config = dict(
    hidden_size=320,
    head_dim=32,
    vocab_size=10066,
    norm_eps=1e-06,
    attn_scale=0.177,
    tie_word_embeddings=True,
    parallel_block=False,
    init='normal',
    lr_head=0.0141,
    max_grad_norm=1.0,
    schedule='wsd',
    batch_tokens=65536,
    doc_mask=True,
    train_tokens=327400000,
    dataset='wikipedia_en',
)
Each number is 128 + 24 x the weight over the matrix's rms, rounded and kept within 0 to 255. Layers, rows and columns count from 0. Numbers have three digits each.

# layer 19 MLP up, 1280x320, rms 0.113, rows 410-743, columns 40-79
132107115125127096130121129133130145126159123122153136131119139125105068117115172121144133140124108143123137134111115130
130100155154140157119118136128121159088095141117126106113108149109146087160122152118173143092163129116123145099118140098
069101176143112159104107169143110102126116150124150139104124121093149138114137083118112123130113134163134075099127071101
133168147142141126080156145122118114166115138106150165158119119151108125116080123128173143176164139146126089152100141085
090166158113114134075125075076147119126133131140137096166111141156121160129137175151113096089175112143116093106132151113
132145120099142105166121106091070107129149114112129130139124139105164121134110140140117157128134161125155119139092127126
065172097142164095139128124105119112121140140142133099084104148099164080089148119121116090151133127137129143127118162114
141098092101152123098120147143112168131126104137129125150166140119120151117141141123130096126129132131174171154091103121
111144144142150165174201142121117154120122105120093132146182138139164145123105120137124162098122107146099129134162123116
116150131149098116121134109086124132114120124083088096099101137124142102169142130141109150120143067107200140140084076135
154151100128124087106144144163142124074134147092064113131135141112079183154128159088105149116111113159150139094129130133
138132092106114176134101097092134117118119143088165127134119165109157140156170100137097164137146137113141102116157109136
090115129117162105139127112124062106190146148117153124170120136167101163109140182111139169127136110121121072085109120133
121056123116151136089126147059101128135153196130090084123158152158109114119104120128085131183152158138108143122127134090
103085122096172115093146117147120144114136113097085168128081131113108147162131103164115092136117102148127127166093089131
110108106158123128139161113096134117127119137110120133151087086130120132094113143111075154082098124110133132137116155153
135083151094125125101099093107133120119156123121117075185091095120130116109145127152081130120152180113089139157122154128
123132104097097159120125141102116138113128118148132134098135135147092176136101136133124143086111158102159133128131085080
143085126123118092126146075160158119152127065166175122112135137144112158138156184124119172158141091105105131162132148107
114158149161139119139095122138092149124137113155141140122122160119116132141129136170133111122134131135124122124154135139
140135127137123104123137126106123088109178148109184155075130139179129112135096087179150111120107115137146140128159160128
134123099129134125092115127145125117112176133096141108135136130095176154122103102118154133115128124145141123107138107111
114137141142112152109093115138135096138133164123130139110131131105069123124162098121154155117157135123147083123153109143
120140145128108116144105108127111130124199108133128132122100184099130152125125114172167100171167112113109111122105113162
090176144105126174067161125112133097146115127118140143161080143097118155133153133126106106137133105086107099147085123119
129148128116119160106138122095128120114163133135142141102137150119132105130088127138132126132131106137120157163124110126
130093112135115120139144146145122156129101128087136170169095122151120085095094137111155118187097152104120114058117150135
123162134177128146101102077119125145169101150116151087123113139135147135129115128130119122139153144112095087146160103080
121160163141162165125112143144136147134107144091095122118114108115129135092128114160161138103081129125088132136133155139
141140138110129135156137167083127137095121103135100088092109119163140126123138143110117111168144140136111102128148097141
132174081124144094139128158103115158124150132115143102148136118131103117108100159115113134142154121102164134088124114122
115109182145123132111131145107152125132096151116134142125135078145117149065146184110112122118145125137125117105145139155
153085144222119152103138108130114113171101111161096140127127102132138111122115182137120174086149146159131110125104164131
139123170112132111099131103140121137100157137175109119138121093078099168089097126121171134130139147075103110074076137117
081151128118145116144123141129125090123084140111086139123072148102134136115133121109134148136129154107115125136156089062
128134157112145131169098146107107159103123132171124147128080126145095115118144171118109144144123108166167183119108146165
117141133128117107118128153087147110106148102170120104116132152169122112144148095145111134122123138134121104111149102136
132100075123104119146103085142192176064108141073154141132087108128103117168178125130157127159152108180160092147096144105
160151119075134183144164153126121126114135135161124182125167108163129143118139112129159114113138109097142111153111130124
125138155127102095158127096155114124148169123138090112151098130209099107130149117083103090148162136107128147098164134107
138132128129142112133125126151099112097193139074116096145113137146105139113110183153146121099099118147152123089157147124
162069114121106085142087124158128133101134123098132165147136157118151136144124097131097125128135142125101106109164160120
151135172139143171160131112121155137122142121098098103139112107128142105127161134132122136095064159126116106149096143139
145088132145149118110179117093151157087112101112139145094118111141152133165090132153089153131146158122139102105166135107
149113154099105096138155091149142111128163120125111111088173077113118120176151146130086131128146143108127160114130101112
119107101148130089130105105140147155119091104140123130141146153146115125119154147103107157115143127163109092107125134190
092111102157129113144123130128151096129131136120125118128126128123139139112138156116115144122092126122146136152143121116
122125125190140113116146138111126217096129109152117126110151120075111148155129096117153129141144126113100147119111168138
096109147115138134119085110105118113131127138165130121105091165121155109148132145112124139120126120122096118125131175083
127105119150140132105150133098152124181153135121139101129130127125107128113127107100151094131145134147119088127144152144
136138141155130168152112169085109088149142104154167116141093174137164091140095096136115175115106171145099118110108140163
100146155191155160115081153134164125119171121149142114148143119148144150165138126114126104129111149141087148149144146140
163123128124164119125113129077141155089153131107142121114142128129092118145126143124117129122132101159144137137125103111
071125127128136129133140102118136096110140125123094164147115125132106094100111141119154143136124064107168065144109154100
117083122125122141120142118128134176148121121159162121120101099132148136136122128118127128120142118180129105156121161100
141168135168138119101137147102116133148119099148108150122130142104115126164140127112156160139095122072096123145109128148
123098191129109102131140139106116152107121069151203136097156121144112102113118128137111108115141115149141161136111125114
111153141126153152154091150134118109124097096145142115169139139113106121103121093105174156137152143160104160142147118149
135119153129107122082141134147118121106102172091143152109132115126124114162116101121098134128171121134126119125094099120
142128143160093152164158141108126112147148102094160166082146138148096102120090134102110121119146124109139133153158125112
134111112129116132125149111109091135142144132145119125090150121128142117175131159161087142129143108138104118172130096147
128110166137089125073098120132135124105074131156142103084102145142065167142145113139160104149102086119139127148153106128
099084111119126117113120106144129112145194132144130164166073162130106156131152074116146118152107143076121173122138166069
128142091127092113131129146116144139096157111088133123129100092107134162083104142129159092120183126160092102123102123115
129120139117126190107135166174124120112119139126065135118097125147114146116127144129131134154121133116119146124090124115
129110146115143110129165162116117131160113132159100094082136102129092141112114100148090121081104153147162126162149132143
158152136125125110078121194150141085136141125114126127170083110112154109137092125134157135142097089105080106075119130104
144141137102141152089154111141185112106119124099146211117155119121147123095161148174138126087131127101151135109126137119
141167171173117124146089163132112132143150127109123137117110125123130120164121127151125082078120144139124119076145144146
114084127118111135165105138146172157128108127105145150158117129086126153098154124116166106136146130139151104120137128081
152156141128103114108113175125102161108164136108122113112135160176147108139095089115097117126147160148127160160102137108
137083117100158122116037141109113087146074125119114106092157141169126093188149145165104114086140107143155118096117084097
137115119079127166132095126124113113122150120172122135135184135162109140121078101126152144133108131121100141107151137115
139141135137127075106137126159087124154136141128111132165155112152122093122132114115132110103094147097170117120146116131
151119165149148100127141141133127140122075113128097094146168070161114118114115156138154134120166138110160130126176134118
142146144088118085105173148112081137121166147150153123121171169163122130114171119139163139120121177118149152081113130085
088132182145141144141163152126132159134125176083158068111090117179139170151156156139113099122117154117127163147132171108
091116094105128142102121124080127147128150088137121159129124072120144134110113126144106130107134097153140087137139105097
141117113095152109125125100107114124122127138132144177113101140176098167172135173123122136126089120142167160150107175107
145126127127151153143140157112149148112103122146100158115176119162135127149122126125109121133144140125125097131120111146
115166144130114158160127149151131106170137125092114133137110125117129146128164131124157164117121111104100152139117143142
121085137158150089133162168153141112072120120171096113118154097083130129112086115136127144147211127132129157149103121150
103143142159140121142099119126157107157126144152113141136120098097120071134120124140095130123130118143146139161143144150
088116139139127132114113108120137156124156138149092125125158143145115105150122103113146141197098115109117139130200157084
121113116106092140084125117152120077127097134064122155131124135149111132143104127124158118137178131117171125112141134114
163102161107119102130158145113105164173141132129149149103143086096126149113136127123148125116145076126141113146157145179
111121191151135144103103149117136144098172078120150147083096142121160137138165091109137155107081119117150102128106159105
093107149144105138105144138082137090127145117121146169105146080137134113127100149110131159162137129093117086099155172161
125124139128123149134140130130118151124114145119133093131100110140136140131134140146125114116119099112137144140124141131
150125160144146130095121124123113119082115103109125130148146146174115091151148144108114124091133148119128156101131150116
134094132171103152133103084098113148142134149112131107132144123159118100111101118116121132140179129172146093090127096101
151142133097121146121090129160134090139150103095152097097164129138126104072102107103075130143144146184106125158153168115
172073159144133166102137129122121118110126083126131124145096131102095144130076042092127145112150112116147132128103145156
109138118158128104124121145142102145167137121129141188123131129103132139126140121081123164162095147135135143112165150139
148125146100142130205111079128097130117161145138114101128103110155064150155115097139091140171172104098159086106151145139
123167094138156111101138176135145124115124143121167124130148107134125144121113119140145096136153123146137117109152110114
162146136116110149119142162165141137183129163114130157110099151154118141128126145126144200106126123120172150129151120129
122090104162128149143134159147106156121111099155126136158133114104124112184145147172119165129114112114144113158127126080
119105144140136110116144119071117125156162085146116130123088133143102113149076142100127142118122120096137123133120107118
118154087133127131173133093099126116126161117092146110129116158097102141126148154087152132093148132084105144171102129080
155152105116121133177152167129119146122099127131107128116160112123181118163107113137135117144095121123128127155093149118
160178111100163134122103174161127134165098180132100094153152105120111114105090142130088179101164158155155093127123151112
043124145127113155118130136139134128104104131118119145116084086118135114088109128126116180151137110146143111167159128124
099160136113102125152101163146149084149075133079167142141145129149145090132132117136139125159098110151152115182142141109
095136161148124073149125134144143119184150086125131118119137123155172147124178105128177122135145134145163096150123133125
115148125132114067136131179093085143127179127103103082131131159146148130107094081063091116094129129127134179095156132095
110111104087107138129152129131143091138061085150139093101164067123082146093085127166104085095159142129142113140086127167
104105151072162133137107155128078158152179151115141128129172110162119133135141141121127107146128115144133156117142140149
104116116137143140149124141099150145102181125164114169153119080133124177099102074155160091095136134140132077124143130136
126117143205127110154090136149103128168099119153091146129105153115148136162147160161177131092181155098136135139117163115
146093089180108188156200130150083121160161130134156124140119100145110162140149140076147118166147097063113178149126143105
152113119136146142139132101128083113105141148069132150094125121110110084114106163109171130105140151115120129131166088127
113156144145110099145152128117116119107132098143093118126129120131112183166130142112182156146151116122164112153116139181
111100111115117114096129145166095130109122119123117168148156092133140120144131106139117115145102164131131137086150144139
112102113109155125145138094115165154115097096130146129127116140076165082092101104178123082179120115164120112120116137093
145139161133093108104130125110161104141147090177145160160102052111120129120118121138173140154175120137153123125168158140
182141110101141107132107117139117109122142157125124125109108131125117076126113128134139149127145097116135135139097106132
109101133118107156114116123157142105159172112138149125143119075121122172166124132113104112146116147116137137136137134131
161127120117143138125125132130152140114039112171129101155090097116120161110153166139129075098113138094139110115135120133
162116139144162135128139137121134152104181127127124129116112124167148107108126085128106154133122094167089133161131175111
146155101119149120092133098181099131168137165117128133067137111095105121154121134137093089148137109121152135146106180086
139166089169115113143160119082085139148125125156108095154160147143087102123150159156139129149171145129094129115085121160
133088116133169094154105155114146140112129130146122115131145186143107094138135169104141165117113107123084124107145127112
155124173120153150131116105137125114104081136137135138179149140125154126126149124134132109131102105099139112121152102115
109163126139108129137135158137194124136126117107166140147120143094140164164143128135142136133140108168126133113151086072
125118113147106091134158157121113101182133145122126122105144149165102128126117120149118089146118144120134105153185134084
161144138128092135122132133106143170197122112156127126106122125100131100118147147098122161140118155146144090173197120153
129112118138098146112128132105122141124154123133130136110144149129133120143136134129132109139130122140123122128151096147
105093154136123153111092134123137111145124137121149113131128121090096147159152152152095161140141092121119122120127121147
100134137110138167121125157073105138154139110119100107130151125129115127129088135110107098123147091109118146126161196135
140139121140108128179165118090129143123130102094140158132134144151156142138149126125125122121116099107102141162135163146
153107108096147122155135108150139154150129170129126150132176136138119110091147193123130141132113131091121111130127110136
141140144095121105166133122105136121148118121151078104143134090128135131128102153158109115146150164114116141136138128124
129095150098154130108167132140099160105111081124140128090145173108112146108115139165120122087129132157147132130182121130
133126154139096125122110110105157127065153141141148155107103104146128165079149128129140113125136165128141176088102177147
125143099149138107120134116140137135115131112145152128125153144130119106155147139140123118159113103110104109150166139119
126094122094098110108161104139104165151119119178092171098084098076116158144143099119125067090133130115154130106144144092
135141139129147119128142130110116121136103101121080125120171122107107096146148142122106146079142152150152167101087152131
146100110113168177113112137146171199117137119123155131115167158114138079131165149139147136133162131155144120120134112124
134112110121135110146161114134115164142104146134128133143132133159146140186099161137097155160106086107184120169128140106
129136136153141144140125169115150114128159103176125118187125221154105153101153129116088123127134138101110160103078097123
089134111151132100171120112119152127140110059114085197129118108144140143133120071121107117155123125090121142146117112152
094049073113144154102116117110103093124139136133195070133082132134108170101158141102185130120125077128118139143126109092
123135177134107123080119143094104109116111149136140122134114117137115097156163113133134140140141117148069134123119112111
097113129119117138137113126127123145169186150126133198121118093128158110081133126103148118166157127140097147087153185143
090117181129111125135117134154140083094139135087134165110157121161113083076107132136116111120119118110134128129126127145
143150115162090152114144118171168149113159125076093101139159137104076154123143107170179101099147123091076095102120177128
108155136114128160155187157143121109090132135099111143126101150115097136097097133125156139114125148112094123136100143167
127160145127147097168134143115198108090114137153129127135115136141167102132138126141107139099102085127132116134140102099
152161168147124120145141108112139123143123109139126117137160093121113076113175132159128137107111146110110112091113086111
113142115158184172154082121112116121130095137147119093116115104121113114099176085160105087109118088152157125147141147156
091107123129142116136126187157131122129129108104147104137110116133143130115140097154153144182132116129107114135147087155
135126144135160129087113116152122134123088133165106146115150133120123134100146143115086111140114097125131139090166094156
076144106116091077097118141128091127138102140113186119129149100126129113123144124141113121155122123106118119139104136119
112170135155109104110171171146119107143155132168125100141125145083131128152110088101144125114149131138108135140162140117
142101129139096176133098084117156119138114138120123116065113163103090117145188107132137140116110124122126119102155142134
173112180151134131133105138152145146139151121107129101154153074162112189141133105139132093090085120137136105178110109119
099127143153112129165158147105133161103120130134114157104077129129120158133129161117131135114140104123118117149106140102
168078106120138119140170133130094125108132117141131102135066126118124146153115089101083112143145163112136151141126137104
164147153098165118129140150145127107122144146098164127112112126144139144091137180157110153116141097101170091105148173114
155140142138137126144122100128088126145129111149139119147135124149139140141154078123153070092129098158170152102161108135
113147165094126120116160109138118098113164150118159139151104085117117152124081136153153100145144155107126126120080153103
107118115136095132103133144106139159177114125166140105129152186119118144129082131173130130096101141136102095125135140157
116140117109119132120113101125115105105120132136156166125107124123111131149117137128134138121169156111166131136134126113
120156116083107174147095196184145148150106139137126137131139142129144123166128136136130168136137134119163155092135131107
115140137118122125127147127127134131154136139130132115134115143139126148110126122105125112121123166112146134113131132120
137128104127116170118132132122084113129114132137119116128082144137126152140123104175121103112150134119129137140118118117
162149136094158125117123160154123123134152116137126152139112119124132149133131106152114137124141116104140121106142084126
144141132117131131145159111136129101161133129122147099102134101149128116145139176114107124110124097135085155124176162120
181180102174121153120101158159148098138118140108127123122142169131141175089150168121144111116101154102110099152146151094
118144172106132157118106169138104138130107127124074150163103102129140123137137134146132106114115119151125148115127102112
134146116132108103134184143129154100123151134121155117132117136133140128156149097145123145125095136103128109112113132151
157108128118095093151133157114160143167165118078130144121125120175163123139124129125134067138131090166144117130117120124
088163170147098144121180087127107187149125127068102097111107141191147134101123124177134126101110121181155115109114078128
158156080130134135127097158146120125164102140138128141183143126115104111121118139125122109179150135131133132152158091095
134116152173153119102162099160125108113120172135129140115112163132129142094085143153085118139121131079117135137090177110
156133158139129118126116106155109122150107134103123104141144155138101116135134113116111130115110144141139106144161123123
141151112096152093149139175147137112169111091081050104123145130141155107127128137062168133161082117106112150122158136115
121153089128058093078138128119121147113146149123140151125117094119136113108111089106102118165086125145149101188108098166
179173130134160128100118112157124125143113133128123083153147135149126164176134149158115097101143117085122150179158130136
138139126107126121113108131152105084151157129145147104116080111162117154110117133110114113090106166110153117101089169095
106187105135138164129087101184102169100070098080128112132097129155102076123133142103106157103118146091116119137135138146
108145134130111109118139084071132137089129104111136127149165150110144128139106145117141138127120144129137115119131124152
083132101159132142141115114159099138148138103125093163110103089139079134138122142145091113080119136116079075128154088172
150071132127055127117130130093162129162106143128153123110153155129145086129125157085124153130162114129113145131126124124
147105114140124102153113116130121141117094131135082115167101152123150114115150080124084129171123199148113077140117120151
109146168125157149141112129116120127143173095171110155124141110148131123080140146122139152144127123117128132171195111134
120120162084096127169155086077154152095085088129142089130145162103101087156163116119118116133156149090168117152118094139
098122111104091107106163104142094097156076169133101143146158146139101130115067170132117127139149094152130135100108123116
116142108129092090066146116126090187167060137117173128162144131081113150116154118153150152121146136128114148050146138141
151097089131080153143121075129124127117138123161116099164113115141095138161097133148173114143110079067151104118145118146
096136106136092130133127125149112134165148140126176110090071117101101128150163093162163136144133149153138080105156105098
125128118155101136117100122086159144125130111139114146149119100100137128114147131087100153113155119143128129108107119133
156114143139104126118117131100091080111100102117059096113121103123130126121149103083123112125144136112084143133147141098
129139143143143140144127109107160108095161148099126129113130100127146112147151118184152141131104136125110116153126194133
146150138109108140122164197122091121157163139108170093135125113136151136143138087149126129185142121135118084121124148109
135083111137162070139159105137149134141108142149138122165138129098134113150117157123146146150163137175104122167069174133
130139118166130068120152121100117118075105120127151107153101127099087111157146176140140109159132154136120094102165116144
167125128112153153159142084143117099098073102092119136153165107083109164147139108122110148134165129147106130152110129156
113137155150133095120097160118116139110123085123163101141144133149109102146129133104118143121131096156132134123128128100
116128154072162108110139146105151127149124120106113137143137146089147137146156120132128094151161164118085108146124093130
130113160117131099124132150120152121161114127124144149175113126139124119150133170135093108149113157110151153113095144124
149105074173148101094095142116137124139125110087125151121139156143142109098144127099171129126101128155133102115126092129
145134131148153151143097106117165129113123089141097162137138164121112096179105112114130114134110149178139142107108149121
154093140112097102079155121134095112121146158086109102118124167120131103122126158135148140129108109120164108091138125141
119129154116126127099126099120088106107149161144106099118161169122151173134146119125135128153123133114144163074189087075
165137116120135080120133138121146085096141100150153139116082099092085138156105163053133099155113098123097142116081117102
117151162124121115117156137165123071132139132145119160141100120129134069113136121118094160102121122101121150136158100098
128123140147160131121130134122089127146162154123172131151118131119123156122161142159145092139128144132158149129155105116
089088093120081088122116118105129153120132160125169120153127131150115128133133129140105164088124176095121124114189089194
119135118127133124119152159142110137091093109154125158123119143148130125100110116117097163124110126112134091178167123181
157155129165133146146101136138159112102120150144126087109126098114162149119146150162107113140146120148118109085170131148
060091087125152080148118113073106159127106126131099158116130092109132122179162132131144125169139128159105127125167190107
170139110116155078101130116132157118086079089125104136131140111190149170101136141119156148154158124109137138113126148088
137116112102152129073153136169148115132134130149137135180106131142115122158151152128117145137095096152093112153076113136
108091127135109096170132142097139141135175126142122128120104125170142109131091103127153083131152180122140119098122109133
108111079107131136143122096124156139138120131112134130127097112095096137102150134132148137143152054174127128061109151112
129118180135108093165115154125140158078065166179145144084114165130125139144111097130163146112085075147138120165135087147
117124151148118150118128172118138124105125127135102115122121111139105122133131142105150096115136145122153115123102116136
112139114122131120165161137129111136125151133118109122115133128122109123130143111121113135156153149117124131086088107165
141154114061099151135148129129153120119152131134137099146169082120124140153097115074131131097145112089116129119079136094
109115163116131139123120153144138104193131160128135181092136100151125144128119126092122109131145099149146118113123150099
113110120111077153156128110122154142094122106127135080160131157149114153138139154166128146056070106100148120108105117163
104147121131112119134130110147104082118089109096155149169150098137100135143124131125130162126173077157139152095108169151
152108125141113126131141145137154120136126117134135087163142135122130132142132130131110109118143143154125109107128125118
142131128150133085172149145160161124151094081134139114155146137155121144151110136129175087137126135122115119173133143106
163133138156121155115100123102143160117136137113119097128136103122139148152145088096194141143106113130075098124111107126
121098125106164149128137123097106114114156118188113116127172135134080132104116137104083096069160131093120147099151150119
142113093139124136095146094127150113129117138129165098112119120127152122150140105106099139134088099098176105141097133152
149165143105161157161115112155118102125131125127116149111134118113164146141108101146141121121112154083113107131149085136
137138138155115118137178111122102114166139100134124188120141153150130146147154074166152062123117121129132090155158108123
118135131151112113125103155138120108116106146095102142118111131113141136157095117135110107117108123134093138164139118074
142135133146136090142120120145145158142103162131129138112129118158122133151123114177140124093113132106113129144150181135
110179108111131137119140104129141101116108166103133107099146106173115106102097111106128108135103149151112153134097112117
151168154139095131108086124145123105112073149117139133152117137126099098123217138111117116077127147166148122132084111151
168140123124102141130156113124092140149099153143148143128139130154167120106140105077153135133126110163117089164119171140
116124134097123141098146128135124161106135156141101135141176103150121089152121138120088126114128112131173121118145103100
142132087123139120119127111190113112086114140086122135110133126141102140099115114109144104144123144089172148124180100142
124123148115108120146154112111134102139100128157129127111101124151157146116104085119129128137107122114134101150162137108
089146126136145120112165123146126139116091142148187104194115127118114104055111145107109121137134094158145165136067102116
158102112134121099118120142143126138143140117097144102105133113132080091157125160120136154200150159091159139125105139147
175114168141168141136120092136136126141142110117133117121130109105113139138130125140082181092116091143123121093120129137
130156108133084120137116098160101175120134142098092133104109144112122156199105110113132159125120105164144152113117098142
147146140110164136156139116180101164099123137061148128139127139133100105131085112119142117145122078107164146129090075097
180156133130121131093118143109095138077145133128106135119124170116137127085146163140128130129139109149115085158146131144
120127167120138095120098114159130137130133145054155119076127132067135176128151085166128098139155144150145120134139135122
105116116141106124113072127119104121089118099136123143124143163117139136146135134143147142115114108095136148151139113157
156145148104120123129150125116116101138148138129111151151067110111125137150090101162077121142108101143089201138177127124
129142153129116120133117130148072159104151107147122128163140124144129106136135139139160152104146076187169145143142108128
132072136109159174150117069122127168106122121116078143106132133121100121147105114165108110116093144158089100191122109152
103090142130134128136130110107128126125112139100140121132155139161087132150095104141117132092109116124153161173138127116
132183109129133135095138092141110128111079126161116126116132130140096116113118074123116130139151134124153151149111129144
158142117111116164157150165143099143128074114089146104141171141111110110105112162147154134122128115126152127161158134131
139121148125123126141112117134130153141152123140119105099133124130140140116137135117124129147114120145129123131122102145
120151089128119110094158147118109062134144128154145112111159086082139163151102118127118089137108118143088155134104094142
146175117146106187190154156120101101108182136163080139147137124150090136149149119125134092105128114110125125132113107130
085107158132126079183127108097142102121112101111139143124157145100111134155114167159146118143133141095156162126150117138
091180114117139136161092105142109085086169119122141138130122130119153120106112154153159106152136099142136136114114122136
144168095066135136118128160106095149150135141143084133170099127112148142098101127135118123145114144122117147134153143130
096136124097154086128119114137157119130173112124169155121107145147095149097075119143102193098127115127122078107114119163
135131109147132141130117122145100118137138120171109139105117131108129096159107110147164132114108135146120170116153172101
095130095132136121136157147130136104147088139119114113125117115133118146109121073158136123142164127107152141152137105122
133120151156108105147127125145130147104133146123148082114117117121130137116125098122113128131125148132121141137122120105
122105124110077109112117119156123106185153175116145099100143113142138140086101150150121129125176141177141132130131126083
165133120120130131121165083116142128104124147124147174100140120118099129130131143091123157129140130158057150084064137129
108101105140068122134122144183122101084096151141141135125106097110130114098146120106152123124134155138124112139127139104
135173137170125129121133137149094111041185101107119183100126122126153161148134111144096130127104156147137091134116132160
124125089158134143103161142122159157149122124095142128118122150083127158118123143165124101137122118116133083110090142133
139123129100125137133154151149116132112107128148131145082162167152144107123171135132100073081113164104128171121120098100
120127140148096075121119161090162127115113119161111169116135082131124132135121123131111135110137102140137140112138124148
138133134127152144103181116144144132106116112108119109149156108158133114140138120075144137173148086114120096115117143098
134133109108106136100096152109103116109151174125089109125148147148138120146129133145192134085132130128131130170109094142
128162100158097139100136186127110133114165164137122151149148096082117103134110136161146119152110147150137165110105123107
156128119137130128093132125100132122106139146111101115145176126132099145147126100129143153116116160126127122166117113136
114142131141191142066119144108159123186141133084139120139110165124130120171104110155125161125096125127149106109145166109
107148121123127119124102113129124124155145130118141137134119105100095098130127133137142129133111124123123161116145131134
075112116150134119164151102114107059146157061130116141137117104125153124151150149183147127192128172143148136075141108084
125135130108146133075114130142101138151164123154133120138157120119124119127109136163098128096128156139063180148136157173
096097158137157124104128122105143150110114112137178081149117159158113156124123132102088099134099127118121147157144132148
111142106147097154130115149127098122110170158156126131127142102076129107156153120152160114145113145101099118165126113152
114122133159144129123113122132126129109103131133158135129105126133089144130118086187131113167086129105138118115073123081
144115155117118109124137173106165130095147127110119123143105097143108125128113171113122095142162110128111115157089136131
138085136131098174133115070155141094082132105167126135100162126150149131153122105138136129147136111123107122107150109119
105149129146142122117124139065156138135142137124142120142150125140145090149081118106146116123111152116152092146084106156
126154127132140144110103115125148104107122113132113113080125115142123139149155144117141111091139136147113158144122148136
171163127173112146149090113150158151120122117134118115121139136136121155160155156133145132144131137170118140138133148100
161123126109159157203105130108132161165109141100119111155111164132120139166122131123115127135102133122126089133158117081
118143124128156091096149188116131144130112100104154141178115090145133102164126105133109128145117142101128142115157129173
145110108094105134110148154160132085110125122139126140087135110148114078141103128122092116132170134142101173101109141145
129113142124124135129137149157143122129102129143132118133139086110101127153102137128132126130134154157147110137132118130
067088118109144160130170118086182158126133084116128130172120150122114146118156084197124160119130113157114123118094117124
090121123123155161125137108123148136115138088079116131135103106128127121135122126149117126138132134133078100159127142084
108113116113136092129096128099104153117070110091120111136083085112128126176116185083094150148145134176142135111190122140
140140127141132135147136110182134168139150137134118145139130122112121126136133120115132121136108134128117121152106143093
138141143121140127114141112141098158082166109099123106155148135178131136121119125128154160155114164129184164149141134095
126092126137128141085149105100084109136130179182163081152167102132107109112132166131128127100170127119113119135159147156
101142124161131140149125124148093135083128114154072162135159174149131119092119150088111076121167154107119123185125150121
159110135129114120119100151159113136119197142153098098161147140105097113140174162063113162123138139091108111095152106106
092088109118122148097143136138132099085122121158154129123121176110129111118157107095102142145131127076124122149136084108
168130098138107137131104171122149059125181137157136106123144131154144122148107142137123152123103101132133109118105161142
107106121160065135150093161079127124146145134147132162118115099116142114166142093089142149122083168128094167123122141133
117129127141157124159104121114143125121138113118180138161088102161118117155107125156107106146116144160110161124147115099
180133113111094140148158142137137109146117126100140077091101116086128134178140149118151086130129118114165146174101150123
145105125115133125156160120134089121104127100098173155096142112139161153120125139163146144130151051116133066139130123147
096170096088116133093135119110125081151133113147128073144140131106086134150139145148111155140065145184102164121116132152
139150110172165144146141116115141111118093142128110152159096131111188094101133092093104163116131111112143152136178112133
095119129106099122088186129124119151093144123125149167163147132115147121085141136129125130163137122115124097111176133175
146087149103148109085104161114113157130113072133135159109132104173172147090140132173134133133135130106171112104122150099
144154143103147136142163121116123139109158156138153180145104121135162103164109116128154160114203093120156143138137166108
167107178091140110082161137113057094120167146091123089137071070097133190073126109115130087165140177122115162119126178158
149105120151094151104150133149128109128107125142118097160121149086109125121113088131109116198159138142134123102173152158
152150113100139128123151108102127164132105101141143168151116111119115115135087134117144107148118162129144121134096096130
166117144125118123109137114098163132122152147134116092099143121129127120143148100137155123108134108111109116134123137155
117143142127156113116132119182133098090125130145124118079179103124085162130150137094091103126151138082114153140068144138
090156121136148136146194165102100102080134144069059138107113126135111134111121163157123145086138111137102100121076176149
171129166170125125168118172128105136174106128063119124113123118200140109114102125160132175099157116165093133116090081145
138130146139130147114116139118118124153104125121145116143149143130120116134152093127108139075117098160109173128127136113
102099156140141147131158103127111117117126150135138149145171142150143153135141080141160107176127103160145121136098121156
079145155130079114171130071131121159107136115140137136133096121125095150138112108119092165119146093119095139138148121142
118141086121127149125146169133135136128120178168077109144116148103170099123128135083180140163139122147147149154085146143
155155131108143111133129141149102137090141160160118104140103116114119163113122108103151130127135147124146161118137132145
136159128150127119115165119125100168180173129110090134109113125161096136110139103097125154120123096148128129116131131109
121111089112107132086114155137124086131100102153137192132111111102145137114126074123170125101123085175145130129111072127
126084147124130126111134141170136077129143138112117120120138194137085105190140072068061125121124131147136090130119123125
134103150127113125137138120099109148131079166098155149136101117114142170185115146103132138164151092142116133078146114117
136108186120110128144139120141168131134131123104125096111108143118165135143114111156167151139114114117085117177118157094
139077144110142108076115149096123119111126127097123132092161148146105133105165118142147092116162141147135156119126102116
136106123108135040100117069082130083192130148138148129105166149127145101137141102179120088164111155106135088126147131059
123130102158145161119113154153145159171128117138116138136138124142122136151115102101121126158130159141103146124104138104
109103124122134090137164116159163127125109065132121126117126159150111180146127143137095130121144104114106134126095195104
120100154119124121143130130092137136114134132138084097173130140121122111115140109171128127140156140115147115122164113112
141143148133111153140167146155148109124150124133143114127085131140129105144180138158130119128120098096100166100108148129
120128135082137114126085144150136188120089113109145137134087122154127102143128157125119119148160161131140086151123101079
132112103113127095100085117124164139155148154148140124172153080143155124194117128095125109121110096143099153113133100138